{
  "n_layer": 10,
  "d_model": 320,
  "n_head": 8,
  "n_kv_head": 8,
  "head_dim": 64,
  "d_mlp": 832,
  "vocab_size": 4046,
  "activation": "swiglu",
  "norm": "layernorm",
  "norm_place": "pre",
  "norm_eps": 1e-05,
  "positions": "rope",
  "rope_base": 41700.0,
  "rope_fraction": 1.0,
  "qk_norm": false,
  "attn_scale": 0.125,
  "bias": "none",
  "tie_embeddings": false,
  "parallel_block": false,
  "extras": ["capped logits"],
  "init": "normal",
  "init_std_qkv": 0.027,
  "init_std_o": 0.0,
  "init_std_up": 0.027,
  "init_std_down": 0.0,
  "optimizer": "soap_variant",
  "lr": 0.00603,
  "lr_mult_qkv": 0.7,
  "beta1": 0.95,
  "beta2": 0.99,
  "lr_head": 0.00949,
  "grad_clip": 1.0,
  "warmup_steps": 200,
  "schedule": "wsd",
  "decay_fraction": 1.0,
  "decay_shape": "linear",
  "final_lr_fraction": 0.0,
  "batch_tokens": 262144,
  "seq_len": 1024,
  "doc_mask": true,
  "train_tokens": 989300000,
  "steps": 3774,
  "dataset": "wikipedia_en"
}
Each number is 128 + 32 x the weight over the matrix's rms, rounded and kept within 0 to 255. Layers, rows and columns count from 0.

# layer 6 MLP gate, 832x320, rms 0.155, rows 738-766, columns 0-79
[[170 123 156 139 130 131 108 150 147 134 110 164 148 137 132  93 191 177 122 152 138 157 116 169 104 132  75 126 121 153  81 112 143 129 130 123  95 137 137 175 105 165 121 121 126 157 154 188 103  97 153  88 157 160 122 160 155 158 103 192 136 128 125 106 105 110 125  96 164 175  82 107  88 104 105  70 111 134 102 126]
 [116 130 112 131 129 119 151 162  61  71 139 153 129 160 100  78 188 126  46 145 138 140 102 116  51 110  57 116 194 170 205  78 130 190 101 107 112 156 139 139 131 152  80  67  92 113 124 162  80 123 115 113  97  80 163 174 155 175 120 121 188 148  98 103 103 176 105 143  95 107 125 128 144 182 146 114 158  96 135 163]
 [139  55 119 137 205  61 146 141 105 131 211  95 152 132 114  63  64 162 119 153 111 107 106 163 105 168 128  84 133 132 138 127 111 111 119 117  88 105 113 144 162  89  86  79  66 138  55  87 178 131  98 115  96 102  83 120 137 127  98 118 148  68 119 144 144 161 121 127 146 176 132 150  75 118 144 121 210  98  68  97]
 [171 148 103 145 142 159 120 147 109 122 144 157 162 127 181  68 150 140 110  84 148  71  62 170 138 138 101 110 127 104 143 119 163 117  71  76 126 178 133 153 162  98  82  99 224 134 202 139 134  47 139 142  83  78 122 118  86 141 114 131  82  92 169 130 123 140  87 138 156 123  68 177  99 109  70 123  91 174  90  92]
 [ 91 114 159 202 103 164  73 151  71  95 104 160 169  88 196 154  73 165 114 112 128 131 115 104 110 104 100 140  96 135 118 190  63 175 160 114 184 140 137 147 147  93 123 198  82 131 154 195 108 170 149 136 135 145 169 154 194 135  94 141  91  82 169  87  92 120 148 138 115 112 119 141 144 151 137 185 116 127 156 110]
 [173  91 120  80 114 101 115 135 150 101 141 162 113 188 148  77 110 106 128 182 126 170 156 121 115 116 135 163  68 188 180 186 112  92 123 140 105  80 135 111 200 103 129 157 192 112  97 126 160  67 130 172 110 109 131 132 138 166 135 139  98 139 100 170 149 137 128  59 101  67 138  86  69 124 114 101 101 153 186 118]
 [140  62 147 178 122 196  87  71  89 155  75 103 115 131 146 117 133 134 110 121  91 179 156 145  68 139 131 136 145 140  53 112 118  90 156 222 138 167 151 155 123 116 180 143 116  20 155 139 159 111  99 146 131  70 164 131 102 107 146 134 153  94 123 101 168 167 122 126 108 134 115 148 118  99 111 152 160  74 170 138]
 [157 111  85 152 148  92  90 188 105  46 147 121 141  80 111  81 200 127 130 110 174 149 109 131  96 139 121 166 165 153 131  89 140 147 160 149 164 105 167 164 187 134 148 125  92 117 119 136 114 137  65 113 114 111 136 170 192 109  85 124  55 156 110 156 161 122  89 166 142 192 136 133 143 150 103 111 166 123 122  77]
 [164  89 122 104  92 197 109 102 101  99 158  51 178 166 148 156 119 137 129  96 115 140 140 117 157 164 130 123 144 147 213 181 111 144 137 133 194 148 155 108 172 167 152 156  41  69 131 137 109  82 185 130 120 159 145  81 131 113  88 113 191  86 100 131 151 150 137 130 165  76 132  79 113  93  87 115 126 108 122 104]
 [ 35  57 119 102 113 154 159 110 116 132  89  76 170 143 152 100  91 127 139 118  99 139 132 159 163 166 106 126  91 139 112 177 104  87 144 140  68 191 151 121 143 138 161 168 120  87 117 100  93  93 122 105 130 111  56 165 142 173 177 110 133 102 117 106 110 168  79 149 106 166 139 148  98 108 183 141 157 178  92 127]
 [142 119 135 159 152 129 171 128 140 117 153 102  74 165 143 120 113 138 197 122 112  99  60 123 128 107 153 160 109 148 123 112 159 105 132 163 157 128  77 147  96 153 123 108 133 145 157 133 118  61 166  57 127 161 168 127 112 112 158 140 141 132  95 155 136 122 143  93 156  89  98 117 161 147 102 121 136 138 134 134]
 [104 102 133 137  61 146 167 101 115 138 146 190 142  85 121 115 162 150  93 123 146  90 127 188 129  67 145 141 105 164 175 145 140 102 127 142 180 198 124  73  50 102 167  71 104 105  82  87 150  93 105 104 185 126 105  75 124 119 120  82 154  68 121  95 164 120 146 142  96 123 144 135 112 112 143 144 122 118 121 110]
 [150 114 107  91 125 209  84  54 152 186  77 129 163 127 122  82 163 133 167  92 125 199 139 124 138 142  95 135 151 139 131 136 167 124 103 185 150  89 145 172 162 127 122  91 177 139 191 105 145 171 114  56 131 150 110 173 159  71  88 154 202 113 171 177 184  94 140 148 106 210 195 124 191 133 104 121 164  99  97 138]
 [153 120 147 115 124 100 149 167  99 144 160 134 139  16 122  67 143  75 136 120 152 136 119 129  69 171 108 135 108 100 156 170  70 132  83 185 159  75 134 154 145 168 167 115  49  88  79  94 137  90  86  50 125 165 152 103 124 147  99 140 109 114 107 147 107 157 155 129  64 105 144 200 173 122 128 172 191 113  76 164]
 [151 117 161 111 125 128 119 208 182 113 120 155 169 227 173 132 124 103 171 106 118 123 104 127 128 144 124 138 134 155 107 119 113 161 109 163 107 116 145 144 141 142 171 111 174 100 126 141 123 120  50 158 216 116  69 115 179  84 185 128 206 146 146 160 162 111 143 173 144  88 124 119 173 146 103  99 143 198  90 100]
 [140 152 174 126 154 174 132 104 152 118 161 100 166 148 191 116 169 129 149 152  98 178 131 136 142 144 142 130  96 138 153 172 179 101 134  92 132 158 127 183 161 168 144  99 156 130 180 142 137  71 116 150 108 101 161  83 148  90 163 139 161 157 165 103 156 120 166 120 118 103  95 145 209 130 173  93 131 135 162  91]
 [109 126  91 124 125 141 117 129 121 166 137  87 151 143 103  85 127 126 169 142 109 119  45 140 148 120  93 159 117  80  80 113 147 131 105 102 111 164 168 124 145  57 176 114 155 143 110 160 105  70  71 124 105  92 141 148 143 136 132 130  88  72 118 118 172 137  77  96 179 141 163 118 160  96 110 166 180 160  92 148]
 [151 133 127  83 106 142 187 122 139 161 152 141  91 163 117 150 164 123  98  82 129 135 150 183  92 105 120 151 108 117 122 121 188  93 147  74 122 129 158 120 109  86 106 141  87 112  73 124 162 135  96 104 183 131 184 175 162 151  51 110 120  66 136 122 117  91  98 141 114 108 133 130 171 108 139 162 113 152  73  94]
 [122  85  56 141 100 153 147 125 160  88  54  60 129  75 107 131 137 155 129 101 128 131 150 122 158 131 126 161 137  75 117  86 107 150  98 133 122 172  68 104 113 109 139 116 116 103 161 159 122 140 148 124 113  94 120 161 157 153  70 189  95 139 177 139 140 170 134 119  91 104 138 123 108 155 104 112 176 110 143 112]
 [131 152 170  85 123  77 164 151 131 106 150 167 158  85  35 133 100  91 133 140 133 132 194 113 145 165 159 104 202 139 145  82 131  89  72 126 117 102 148 117  87 151 160 124 130 135 177 152 117 135  96 117  89  40 113 107 101 121 129 162  89  97 198 143 123  82 126 137 111 142  90  75 120  72 164 137 145 117 139 118]
 [107  87 177 126 109  73 107 175 100  75 134 210  91 136 182 135 124 145 116 110 106 171  97 154  96 119 153 126 108 161 119 107 184 137 137 119 165  59  98 110  96 133 147 118 115  91 101 206 148 152  97 110  88 111 117 127 114 138 113 155  86 165 117 115 115 114 147 169 118 103 114  83  80 104 138 147  94 126 104 131]
 [ 89 162 165 191 141 156 178  89  79 135 140  91 117 119 119 159 121  83 149 130  98 115 161 124  95 168 182 129 112 115 141 177  75 139  45 159 162 122 193 144 106 103  91 129 119  88 167 172 127  87 155 170 115 147 117 101 120 129  99 110 138 156 100  88 151 120 138 106 133 140 131  89 141 119 108 139  85 117 198 174]
 [162  98 100 169 118 137 204 171  92 179 140 132 177 173 145 129 104 110 158 158 127 112 141  99 131 123 104 122  99 123 109  84 141  84 104 120 104  73 112 115  97 144  72 104 115 153 169 113 100 120 147  72 100  50 122 160  75 127 155 137 188 122 131  96 162 117 128 148 114 175 188 126  87  85 117 129 139 172 122 178]
 [ 93 141 113 141 102 155 143 117 121 127  98 133  53 120 120 159 114 155 143 114 157 181 115 110 131 131 111 133 214 151 155 123  91 116 145 106 156 147 122 159 100 137 157 100 137 121 163 152 159 195  80 176 128  75 174 119 150  90 133 155  97 191 167 102 146 157 129  94 101 188 137 176  82 157 101 152 168 152 120 150]
 [117 157 154 107 120 155 107  78 143 177 121 127  87 183 154 138 135 148 104  81 132 183  97 159 131 127  92 160 149 155 132  89  94 127 130  77 155 123 126 103 130 180 131 139 215 165  86 120 103  81 167  49  77 157 164 187 173 200 119 100  93 154 145 162 106 156 142 102 108 127 144 138 123 150 151 144 155 143 134 148]
 [115 105 107 143 185 106 137 120 118 154 111 119 137 163  73  99 120 214 149 142 140 106 109 126 143 114  92 133 125 191 211  92 138 165 205 139 119  79 206 144 122 139 160 101 163 129 117 121 145 160 130  98  89 104  90  67 137 165 112 119 123 140  64 125 139 112 113 182 122 128 138 127 151 136 126 143 120 141 169 128]
 [120 137 124 104 176 124 184  78 201 119 136 142 136 155 107 130  93  90 147 134 152 139  99 130 161  93 140 127 132 110 144 122 132 147  99 157 164 145 104 112 135 144 164 161 140 115 122 145  95 140 101  99 156 118 141 189  96 114 154 110 145 114 154 183  98 162 106 135  97  91 139 158 148 145 103 119 143 120 140 123]
 [116  76 124  89 172 140 121 141 115 154 108 151  80  84 115  77 138 129  88  87 178 142 110 146 191 124 144 121 159 131 132 178 116 118  92 119 113 105 135 147 154 115 158 165 144 174 142 136 166 160 119  97 114 124 105 119 135 131 146 143 130 121 126 130 105 167 101 109  97 150  86 122  88 206 170 174 138 120 151 138]
 [115 106 163 122 132 140 107 100 110 133 177 150  93 169 132 104 124 140 106 110 146 140 136 100 140 161 124 176 122 188  83 121  96 119 149 189 135  77 121  96 123  84 142  65 123  67 165 138  71 105  69 176 132 162 113 128 129 159 112  94 164 139 189 134 237  52  77  90 110 146 140  97 119 141 123 120 161 155 174  90]]
# layer 6 MLP up, 832x320, rms 0.164, rows 738-765, columns 0-79
[[140 172 151 124 138 164  97 180  95 147  58 131 123  94 137 162 117 154 102 133 140  98 157  95 102 159 151 129 155 157  68 140 117 107 143 168 122 137 114  77  71 148  96 117 168 162 137 145 120 113 178 161 109 140  86 152 139 172 110 109 179 109 162 107 118 129  79 186 115 111  77 162 149 157 120 114 167 119 109  76]
 [148  70 158 114 160 116 173 124  96  69 149 142  92 119  41 126 174 171 180 132  97 122 168 136 155 115 141 170 197 162  33 176 187 118 133  97  85 171  90 161 167 155  88 106 184 121 127 116 141 132 111 137 109 130 127 153 183  98 160 128  97 108 144 153 115 130 136 124 105 136 109  51 138  99 157  84  80  79  65 122]
 [139 110  91 139 181 135 247 118  85  94 157 117 134 133  66 157 116 104 138 135 104 105 155  66 160 113 142 183 149 155 147  62 116 134 179 103  92 102 186 137 166 181 116 102 127 129 165 130 132 128  74 111 147 132 148 189 116 145 115 159 105 131 152 150 190 151 133 121  86 101 164 120 109  71 114 158  71  94  92 172]
 [ 84  84 167  64 147 107 119 165 130 108 137 115  54  93 160 131  67 191 166  82 125  93  76 104 115 135 162 108 105 159 134  76  82 139 112  97 118 163 168  85 114  96  85  96 188 101 105 190 124 158 104 164 148 171 124 140 120 146 133  88 141 165 102 126  33 115  67 150 134 146 153 179 106 156  97 183 133 104 205 108]
 [106 184 120 132 100 116 159 226 117 127 123  83 131  82  83 146 136 102 174 125 125 174 137 133 112 147 129 144 140 136 159 129  73 136 196 125 171 122 131 147 141  94  91 152 131 121 162  98 123  84 123  96 108 161  78 137 157 158  88 147 115 178 146 117 178 140  88 160  94  52  99  86  84 160 138 140 118 125  91 149]
 [123 127 176 130 122 133 148 109 144 142 138 117  71 185 134  90  49 107 117  64 172 105 133 141 122 121 149 119 188 196 137 112 137 152 113 100 155 124 134 122  64 146  99 135 139 160 141 161 173 198 153 127 172 165 142 110 129 115 122 133 161 166 114 133 143 109  72 169 137  63 120 125 154 136 139 148 164 130 142 174]
 [156 132 170  98  48 154 153 129  85 177  93 161  90  80  92 157 168 173  92 122 112 151 125 126  95 163 186 144  97 107 145  82  75 112 131 107 131 151 103 135 106 103  91 118 177 178 157  89 163 143  98 120 112 120 164 139 152  68 153  67  97 173  60 151 144 176 144 177 174 172 116 164 125 104 172 148  75 106 100 114]
 [126 153 113  97 141 174  66 128  95 128 102  38 193 141 125  80 142 134  94 101 195 197 144  80 127 141 106  98 117 197 133 145  94 134 135  80 154  87 123 160  78 111 164  99 171 102 158 133 162 148  78 107 114 138 157  91 102 168 122 121 140 173 126  29 135 147 120 124 166 160 149 139 124 103  68  87  83 183 114 105]
 [139  59  98 110 157 133  79 148 148 174 153 149 126 165 178 168 144 122  85  78 133 158 124 123 147 128 100 109 100 157 135 113 146 128  93 117 132 151 121 133 146  77 177 156 120 162  90 155 112 136  99 136 126  93 164 150 151 142  84 214 142 123 141 111  85 124 171 164 157  93 141 194  53  76 114  78  86 124 123 139]
 [131  84 172 156 130 120 163 171  66 127 149  96 114 177 113 107 193 112 142 117 128 152 160 142 108  76 126 152 157 173  86 164 125 122 103 109  83  98 173 150 117 147 106 133  46 121 131 114 122 125 114  75 219 130 162 147  99  86 196 120 175 143  92 149 143 122  93 135 156 136 111 141 121 129 110 124 151 124 140  95]
 [122  75 163 111 106 177 153 158 124 140 147 146 140 146  78 132  66  64 132 105 146  73 142 105 139 157 124  90 158 151 124 118 120 126 150 149 141 106 143 110 118 127 157 152  80 122 135 136 131 106 122  99  95 128  61 187 143 135 131 146 136 142 148 134 143 129 142 111 120  76 107 110 137 108  73 136  78 140 161 118]
 [123 137 145 141 109 124 146 120 116 133 140 106 163 150 127 108 105 165 114 150 166 120 122 152 189 103  85 116 189 137 178 130 119 155  76 129 172 124 181  79 105 109 144  91  62 132 137 133 170 142  98 119 189 131  78  80 158 177  87 131 185 126 126 165 224 144 132  92 129 116 116 138 177  94 145 130 139 129 170  96]
 [112 141  90  66 131 199 141  92 129  59 111 154 105 129 124  50 100  85  92  73 109  86 111 143 139 115  88  81 128 129 145 112 129 100 143 106 104 137  41 115 114  79 132 112 151 153 113 140 124 109 109 104 113 129 142 172 110 168 117 134 147 192 125 191 113 170 154 153  73  98  55 134 121 150 141 127 159 136 124 157]
 [161  99 177 135  77 137 133 114 109 196 129  80 100 166  95 123 135  74 120 154 118 114 132  81 133 125 145 166 123 135  83 195  80 119 147 169  67 126 145 124 107 108  63 198 155 154 127 153  58 179 117 215 120 123  83 171 130 101  87 185 111 150  77  97 175 118 144  77 176 116 107 126 119  91 114 150  80  80 152  83]
 [140 145 138 111  90 129 132  95 171  86 117 107  98 135 119 109 110 106 116  91 125 134 148  98 115 125 120 119 113 118  85 177 131 113 170 134 152 105 175 116 138 114 152 164 117 109 124 128 176 111 112 115  85 104 127 167  74 117 165 164 174 142 163 129 134 109 131  97  86  97  81 134 100 123 149 109  52 109 176 162]
 [165 123 109  87  83 120 109 174 162 100  84 101 151 141 146 119 127 161 153 121 156 144 108 144 128 165 122 112 132  89 194 117 140 153 130 119 120 140 122 103 151 134 158 122 111 121 159 156 108 192 119 170 109 111 157 197  81 145 118  96 142 152 157 138 142 163 110 162 136 107 177 183 128  93 172  92  67 156 105  78]
 [134 111 128 155  94 166  54 119  85 142 152 142 191 152 175  86  84 137  89 158 123 199 167  82 144 133 156 132 140 122  70 108  92  91 140 186 144 130 170 129  83 146 145 122 101 112 108  85 173 141 127 175  93  60 131  82 110 135 199 131 194 127  99 128  85 160 100 124 184 148  88  59 110 172 153  86 136 128  95 100]
 [ 75  52 114 133  94 105  75 150 134  88 163  91  93 139  70 125 104 123 167 167 105 134  82  75 132 122 142 126  83 155 172 102 115 150 171 123 122 142 139 100  31  77 106 109 139  82 149 123 130 105 149 107 108  52 134 150 132 126 164 127 136 118 106  96 125 110  79 123 122 108 123  76 204 152  93  48 161 136 137  73]
 [109  38 136  90 108 130 159 146 124 158  86 129 134 123  94 132 189  85 126 166 110 126  85 103 104 139 134 128 127 131 129  55 134 178 110 180 121 184 153 140  56 111 119 205  88 168 120 139 132 191 179 136 137 139 154 148 134 155 128 145  99 176 145 117 152  82 108 113 130  98 132  82 113 124 158 124 180 147 143 169]
 [150 118 142 107  94 147 171 151 127  74  99 108 112 104 114 121  97 133 103  80 152 105 150 151 151 156 160 126 103 146  87 135  94 114 182 164 140 104 150 130 145 118  99 103 133 147 127 204 140 134 158 174 152 113  53 151 148 126 144  65 106 146  80 110  75  98 113 198  96 145 104  78 124  88 148 135 166 149 139 137]
 [102 114  85 108 121 156 173 131 151 106 109 158  87  95 167  86 100 104 206 125 149 145  84  86 175 126 193  65 123 195 179 105 169  89 103  78 188  97 131  92 134  79 214 121 101 176 112 111 186 135 113 144  77 104 117  80 145 130  95 150 104 134 156  95 113 116 149 116 162  97 133 119 130 125 136 129 129 113  96 141]
 [127  97 209 110 116 142 125 121 152  38  59 147 111 127  77 175  72  62 150 155 147 139 125 158 146 148 100 165  70 141 186 104 125 107 115  95 114 118 200 119 116  77 118 133 163  86 131  88 130 137 151  74 126 142 112 166 128 164  99 100 113 245 135  71 166 144 102 114 107 120 164 156 112 113  90 100 139 131 141 122]
 [171 125 175 155 167  91  63 140 126 134 139  90  75 105  66 105 147 179  98 164 139 148 125 121 135  89  93 188  96 143 122  93 101 149 126 160  83  66 141 137 116 165 127  94 116 222 176  65  98 133 135  88 100 119  83 177  91 181 127 124 116 118 161 144 102  86 155 121 112 116 168 137 172 157 146 171 111 142 110 109]
 [ 99 128 166 107  32 188 189 115 131 145 113 155 126 128 137 139 171 140 182 143 133  75 115 105 162 129 110 112  97  84 129  94  92 111  92 116 193 126  95 163 125 136 137 156 198 143 124 139 124 128 205 146  78 126  67 159 129 175 135 174 117 131 151  82 193 118 103 182 124 130 136 146 146 123 118 128 109 127 143  93]
 [140 118 111 125 128 106  95 132 152 120 102  64 105 160 170 107  57 130  97 133 124  98 136 141 126  98 144  57 166 145 105 100 131 160 168 134  75  64 123 151 134 111 144 128 118 119 104 143 177 158  86  86 130 162 153 145 129 141 145 127 187 151 160 123 157 129 105  58 104 121 124  99 105 134 149 135 146 106 130 131]
 [217 132 182  51 128  74  96 126 121 206 139 152 182 132 131 106 134 166 151 129 126 102  80  99  66 161 127 109 115  85 121 101  94 165  71 112 168 125 150 117 144 130 131 122 113 132 130 117 143 131 129 126 103 127  91  77 123 176 163 135 120 150 132 134 166 121 145 123 142 125  99 150  95 218 110 107  98 176 168  71]
 [139 122 162 143 144 148 164 146 153 123 130 116 137 140 154 115 134 102  87 168 166 142 123 100 175 108  79 105 162 170 138 148 108 121 117  84 143 110 100 159 114 120 126 107 123 121 177 163  75 164  72 107 102 158 201  99 101 176 190 125 112  62  83  90 129 105 167  88 110 112  94 171 131 130 131 112 107 117  44 112]
 [104 189 137 206 156 121 165 191 150 145 141 109 142 142 126 121  82 169 123 115  87 173 167 115  61 137 123 155  72  87 143 163 104 185 130  92 135 155 145 141 125 126 119 160 146 139 116 149 140 138 100  89 147 116 127 178 115 122  95 136 146 142 126 143 114 136  98 158 112 144 125  64 151 113 124  94 191 140 102 149]]
# layer 6 MLP down (transposed), 832x320, rms 0.152, rows 738-765, columns 0-79
[[136 100 137  70  75 155 129 127 129 212 133 143  97 119 146 147 126 118  62 112 147 109 135 136  33 132 100 136 135 115  65 111 188 134  74 162 108 147 119 138 120  99 108 101 139  73 187 132 127 105 140 139  68 127 138 142 190 116 123 112 159 128 163 200 161 134 135  69 115 135 120 131 124 144 135  95  94 106 210 156]
 [128 108 127  92 130 162 142 161 110 145 128 138 148 110 157 144 138 167  94  62 110  81 107  94 141 143 111 168 128 102 196 116 128 145 115 112 137 162  95 128 156 137 148 151 122  76 124 154 127  85  88  98 121 146 105 162  62  91 131  85 162 133 132 161 131 136 152 124 145 119  99 135  87 153 131 148 117 131 113 155]
 [ 87 134 150 141 183  61  99  99 168 178 218 157  77 158 112 112 136 115 177 132  80  97 153 111 166  32 122 145 130  65 131  91 141 110 154 141 114 155 151 121 124 149 130  67 148 150 132 189 103 112 108 111 116 103  65 101 142 149 131 130 121 105 153 140 107 125 116  77 120  88  98 133 231 125  74  99 133 112 144 134]
 [118 136 157 186 140  77  89 171 145  54 104  93 105 135 157 124  92 100 114 116 126  87 127 186 134 166 126 164 169 147 140  88 162 152 141 115  83 214 159 109 115  38 138 165 159 113 115 154  94 143  89 120 139 152  49 107  93  83 119 112  75 149 173  96 155  77 142 122 142 155 157 152 128 150 126 116  83 125 135 138]
 [112 158 121 141  69  86 145 133 129 192 167  95 130 154 130 149 124 134 129 144  97  87 139 125 133  61 100 127 139 102  91 109  61 106 163 159 155 119 152 169  62  84 172 137 159 133 124 119  89 133 104 187 179 157 174 178  94 203 167  95 161 126 146 125 146 117 170 153 138 143 157 140 102 119 156 109 133  89 129  81]
 [136 124  90  99 100 106 140 137 104 177 116 146 140 161  64 112  94 174 103 175 112  71  63 122 137 134 147 142  81 127 116 107 133 159  80 133 165 230 159 127 125 112 153 142 138 108 121 187 121 102 126 115 120  67 169 143 160 122 111 110 113 161 109  44 138 135 167 158  96  76 135 128  64 104 133 145 110 101 142 150]
 [148 149  86 114 101 138 146 149 177 160 103 120  89 158 161  80 130 110 178  57 106 125 116  90 118 165 129  95 156 168 102 121 100 124 122 149 155 101 125 134 152 166  50 125 151  94 159 146 134 173 158 133  59 143 179 115 127 124 159 134  97 143 137 150 145  83 134 116 134 152 194 138 154 114  72 138 107 119 164 136]
 [138 197 168 110 176 125 110  78 149 103 133 141  50  72 120  79 189 111 117 144 133 178 173 160 165 118 135 135  60 149 198 112  84 160 158 108 154  91 157 155 136 193 132 175 161 152 167  90 121 101 138 102 121 112 120 123 127 104 107  47  65 135 129 104  99 144  77 125 162 120 204 169  84 124 103 137 158  83 144 141]
 [125 148  52 122  77  91  96 109 182 116 140 171 110 134  61 101 152 142 131 140 124 166 186 124  73 125  94 123 152  81 105  91 107 141 122 108  61 116 129 103 135 196  73 162  93 160  87 107 129 115  98 131 122 141 101 114 152 104 117  93 149 101  90 111 132 116 115  49 159 185 147 125 128 121  98 106 125 161  97 108]
 [ 62 123 129 121 103 182  86 152  91 110 131 154  93 174 102 147 210 150 145 187 147  96 111  81 117 164 199 136 147 148 158 193 147  47  59 108 143 186 170 100 125 182 183 113  57 119 146 117 138  44 161 119 123 179 116 124 144 106 147  87 127 211 150 103 192 121 136 102 104 175 110 153  94 126 109 202 127 119 146 123]
 [138 118 107 128  94 137 106 124 175 141  96 128 194  98 160 155 139 116  99  87 105 112 122 178 105 152 135 115 117 145  99 142 179 124 108  94 152 111 109 146 136  76 134 101 117  79 136 152 138 120 155  96  82 129 152  75 153 163  88 123 110 132  77 115 188 158 117 119  41 111 137 161 154 139 116 114 155 127  40 158]
 [106 181 134 108  91 173 163 143 114 135  78 142 138 129  94 115 145 133 150 175 118 113 184 109  90 106 164 117 196  99 117  82 170 102 110 213 145 123 153 132 165 158 157 166  78 134 179 141  99  55 146 138 175 115 177  65 144 146 141 123 124 112 130 140 104  72 127 103  89  75 112  95 172  61 172 166 147 135 129 166]
 [142  99 134  76 101 226 121 160 118 106 132 106  85 121 157  76  58 112 100 146 160 107 135 125 123 182 138 110 171 137 172 162 171  87 148 149 173 122  96 207 149 113 145  70 137 155 148 157 120 223 165 129 154 157  95 154  91 128  85 158 129 160  89 154  50  46  88 170 132 184 129  95 132 169 132 143  86  81 125  89]
 [189 138 160  82 145 114 147 136 144 139  58 164  91 136  94  92 166 131 135 142 104 143 127  87  95 106 107 126 176 178 108 185 159 127 155 105 158 178 139 142 146 126 107 145 130 141 148  66 172 116 168 183  93 119  95 186 123 139 126  85 143 189  70 151 144  92 188 116 115 120 104 157 145 196 135  96 135 119 153 186]
 [155  80  79 109 154 100  67  85 137 112 131 140 118 174 123 152 124 141 124 111 121  80 105  94 126 148 157 154 159 116 108 133 103 233 157 109 118 124  76 159 111  85 138 140 122 127  90 144  99  87 102 118 182 177 121 157 155  74 122  63 130 163 146 137 116 117 108  95 163 123 137 147 105 168 108 123 144 136 152  73]
 [176  76 148 194 125 144 141  85 123 137 147 191  73 131 100 141 136  81 162 164 110 140 137  57 126 140 116 121 154 131 128  93 200 127 148 165  80 138  87  80 141  93 122 156 155  86 140 219 107  94 144 105  90 110 127  87 139  94 177 118 149 173 146 148  79 104  64  87  95 143  81 144 143 107 124 167 105 144 119 141]
 [177 193 180 158 104 194  70 201 105 156  73 119 105 109 163  71 125 126 104 104  98 163 209 116 118 108 108  49 125 125 107 112 101 179 178 179 163  81 146 175 135 196 166 206 106 101 120 146 146 147 151 157 142  80 109  71 119 137 186  98 159 118  79 202 191  93  86 166  85 136  79  86 124 103 179 169 202 131 118  99]
 [ 74  95 110 127 101 136  98 146 138 130 157 136  96 192 148 122 154 113 146 193 143 102  61  30 140 186 161 124 134 137 104 140  68 121 134 139  88  83 101  88 154 113  83  93 125 156 131 125 152 102 116  84  98  85  63 176 173 153 153 119 147 139 123 122 123 134 158 169 147 145 111 139 169 147 163 101 179 118  90 111]
 [133 190 121  99 106 103 131 124 103 195 159 169 153 120 148 121 118 127 184 149 156 137 149 108  80 117 134 123 107 156 155  83 113 102 157 140  98 118 117  98  83 129  77 129  89 202 130 156  68 186 120 101 150 154  61 163 156 162 131 173 129 137 115 179  95 174  86 174  83 140  82 114 131  90 135  95 157 160 111 110]
 [168 102 129 133 136 142 149 113 137  66 111 128  67 110 130 104 106 131 116 165 150 172  90 136 168 175 107 148 110 132 142 110 165  97 105  94 107 113 166 112 159 104 119  86 162 116 138  93 134 204 167 130 110  95 122 100 150  65 117  52 117 110 127 112 131  85 116 131 164 101 114 102 178 136 158 163 129 139 117 123]
 [122 139  81 162 146 138 123  99 112  79  62 138 138  54  71  75 129  85 157 148 128 125 149  84  72 141  79 137 121 112 158  92  69  81 142  95 140 123 137 134 109 115  83 117  83 135  96  78 162 103 156 134 122  74 100 111 160 149  96 145 123 115 132 140 106 108  92 114 125 137 180 104 142 118 140 120 126 143 127  89]
 [154 154 120 146 169 159 102 119  86  93  65 155 110 165 143 146 189 129 127  93 146 197 147 117 174 111 148 169 161 136 192 184  85 110 108 118 128 146 153 132 196 121  95 114 125 148  89 152 152 159  83 132 163 126 135 183 133 111 138 120 137 197  95 124 133 128 163 114  90 118 146  80 172 152 138 114 104 148 218 123]
 [159 150 134 238 208  86 119 110 162 118 145  89 138  94 108 138 118 160 128 102 108  80 195  81  91 109  42 191  82 115 110  99 133 139 144 109  91 146 111 136 137 142  89 118 151 111 141 137 136  90 120 118 141  63 158 127 150  73 139 140 125  62 126 145 146 108 201 100 125  78 113  64  71 117 122 113 109  47 135 158]
 [114 155  78 108 105  88 131 148  80 106 127 134 134 107 150 117 114 113 134 125 137 122 127 110 184 135 109 104 154 119 157 131 109 116 122 144 176  99 147 121 152 147 164 138 159 112 177 111 191 148 121 111 121 123  92  84 122 111 166 149 170 171 149  78 151 164 134 163 138 130 190 107 122 160 106 180 176 128  99 175]
 [105  84 177 109  62 103 106  75 133 136 146 109 162 180 164 155 160 135 123 123 136 129 105  85  87  76 108  60 129 169 127  91  87 114  98 150 147 151 127 135 162  82 109  87 133 116 198 121 120 188 128 172 125 164  81 133 139 119 109  83 114 173 129 172 124 176  82 109 196  55 138 110 138  86 147 180 118 103 123 122]
 [128 130 103  47 115  89 137  83  78  91 118 138 159 150 141  84 176 156 129 164  96 110 112 109  61 116 117 127  72 119 126 105  69 121 130 158 157 115 128  90 110 120 218  63  40 149 131 144 120 151 170 110 170 169  99 136  96 121 148 142 153 120  75 121  80 157 149 122 104 150 221 133  84 100 156 122 112 142 154  72]
 [118 127 106 134 144 146 180 146 126 123 140 137  77 136 136 110 179 138  84 119  64 149 159 194 135  71 164 147 159 116 151 102 182 130 156 146 104 152 210 140 156 142 111  53 103 105  81 133 134 104  85 143 137 130 115 114 175  74  94 166 100 142  99  67  71 117 124 107 140  50 175 135  71 128 122 139 167 106 113 122]
 [154 125  85 127 165 124 111 111 205 116 117 123  63 149 143  65 121 107 105 115 113 108 127 133 150 125 169 163 192 142 158  99 133 148  88 116 123 131  59 137 112 151 157 181  85 161 103 122  72 133 131 155 143 151 138 188 160 171  90  50 167 136 150 172 147 133 128 140 136 167 138 187 169 102  53 148 139 140 106 145]]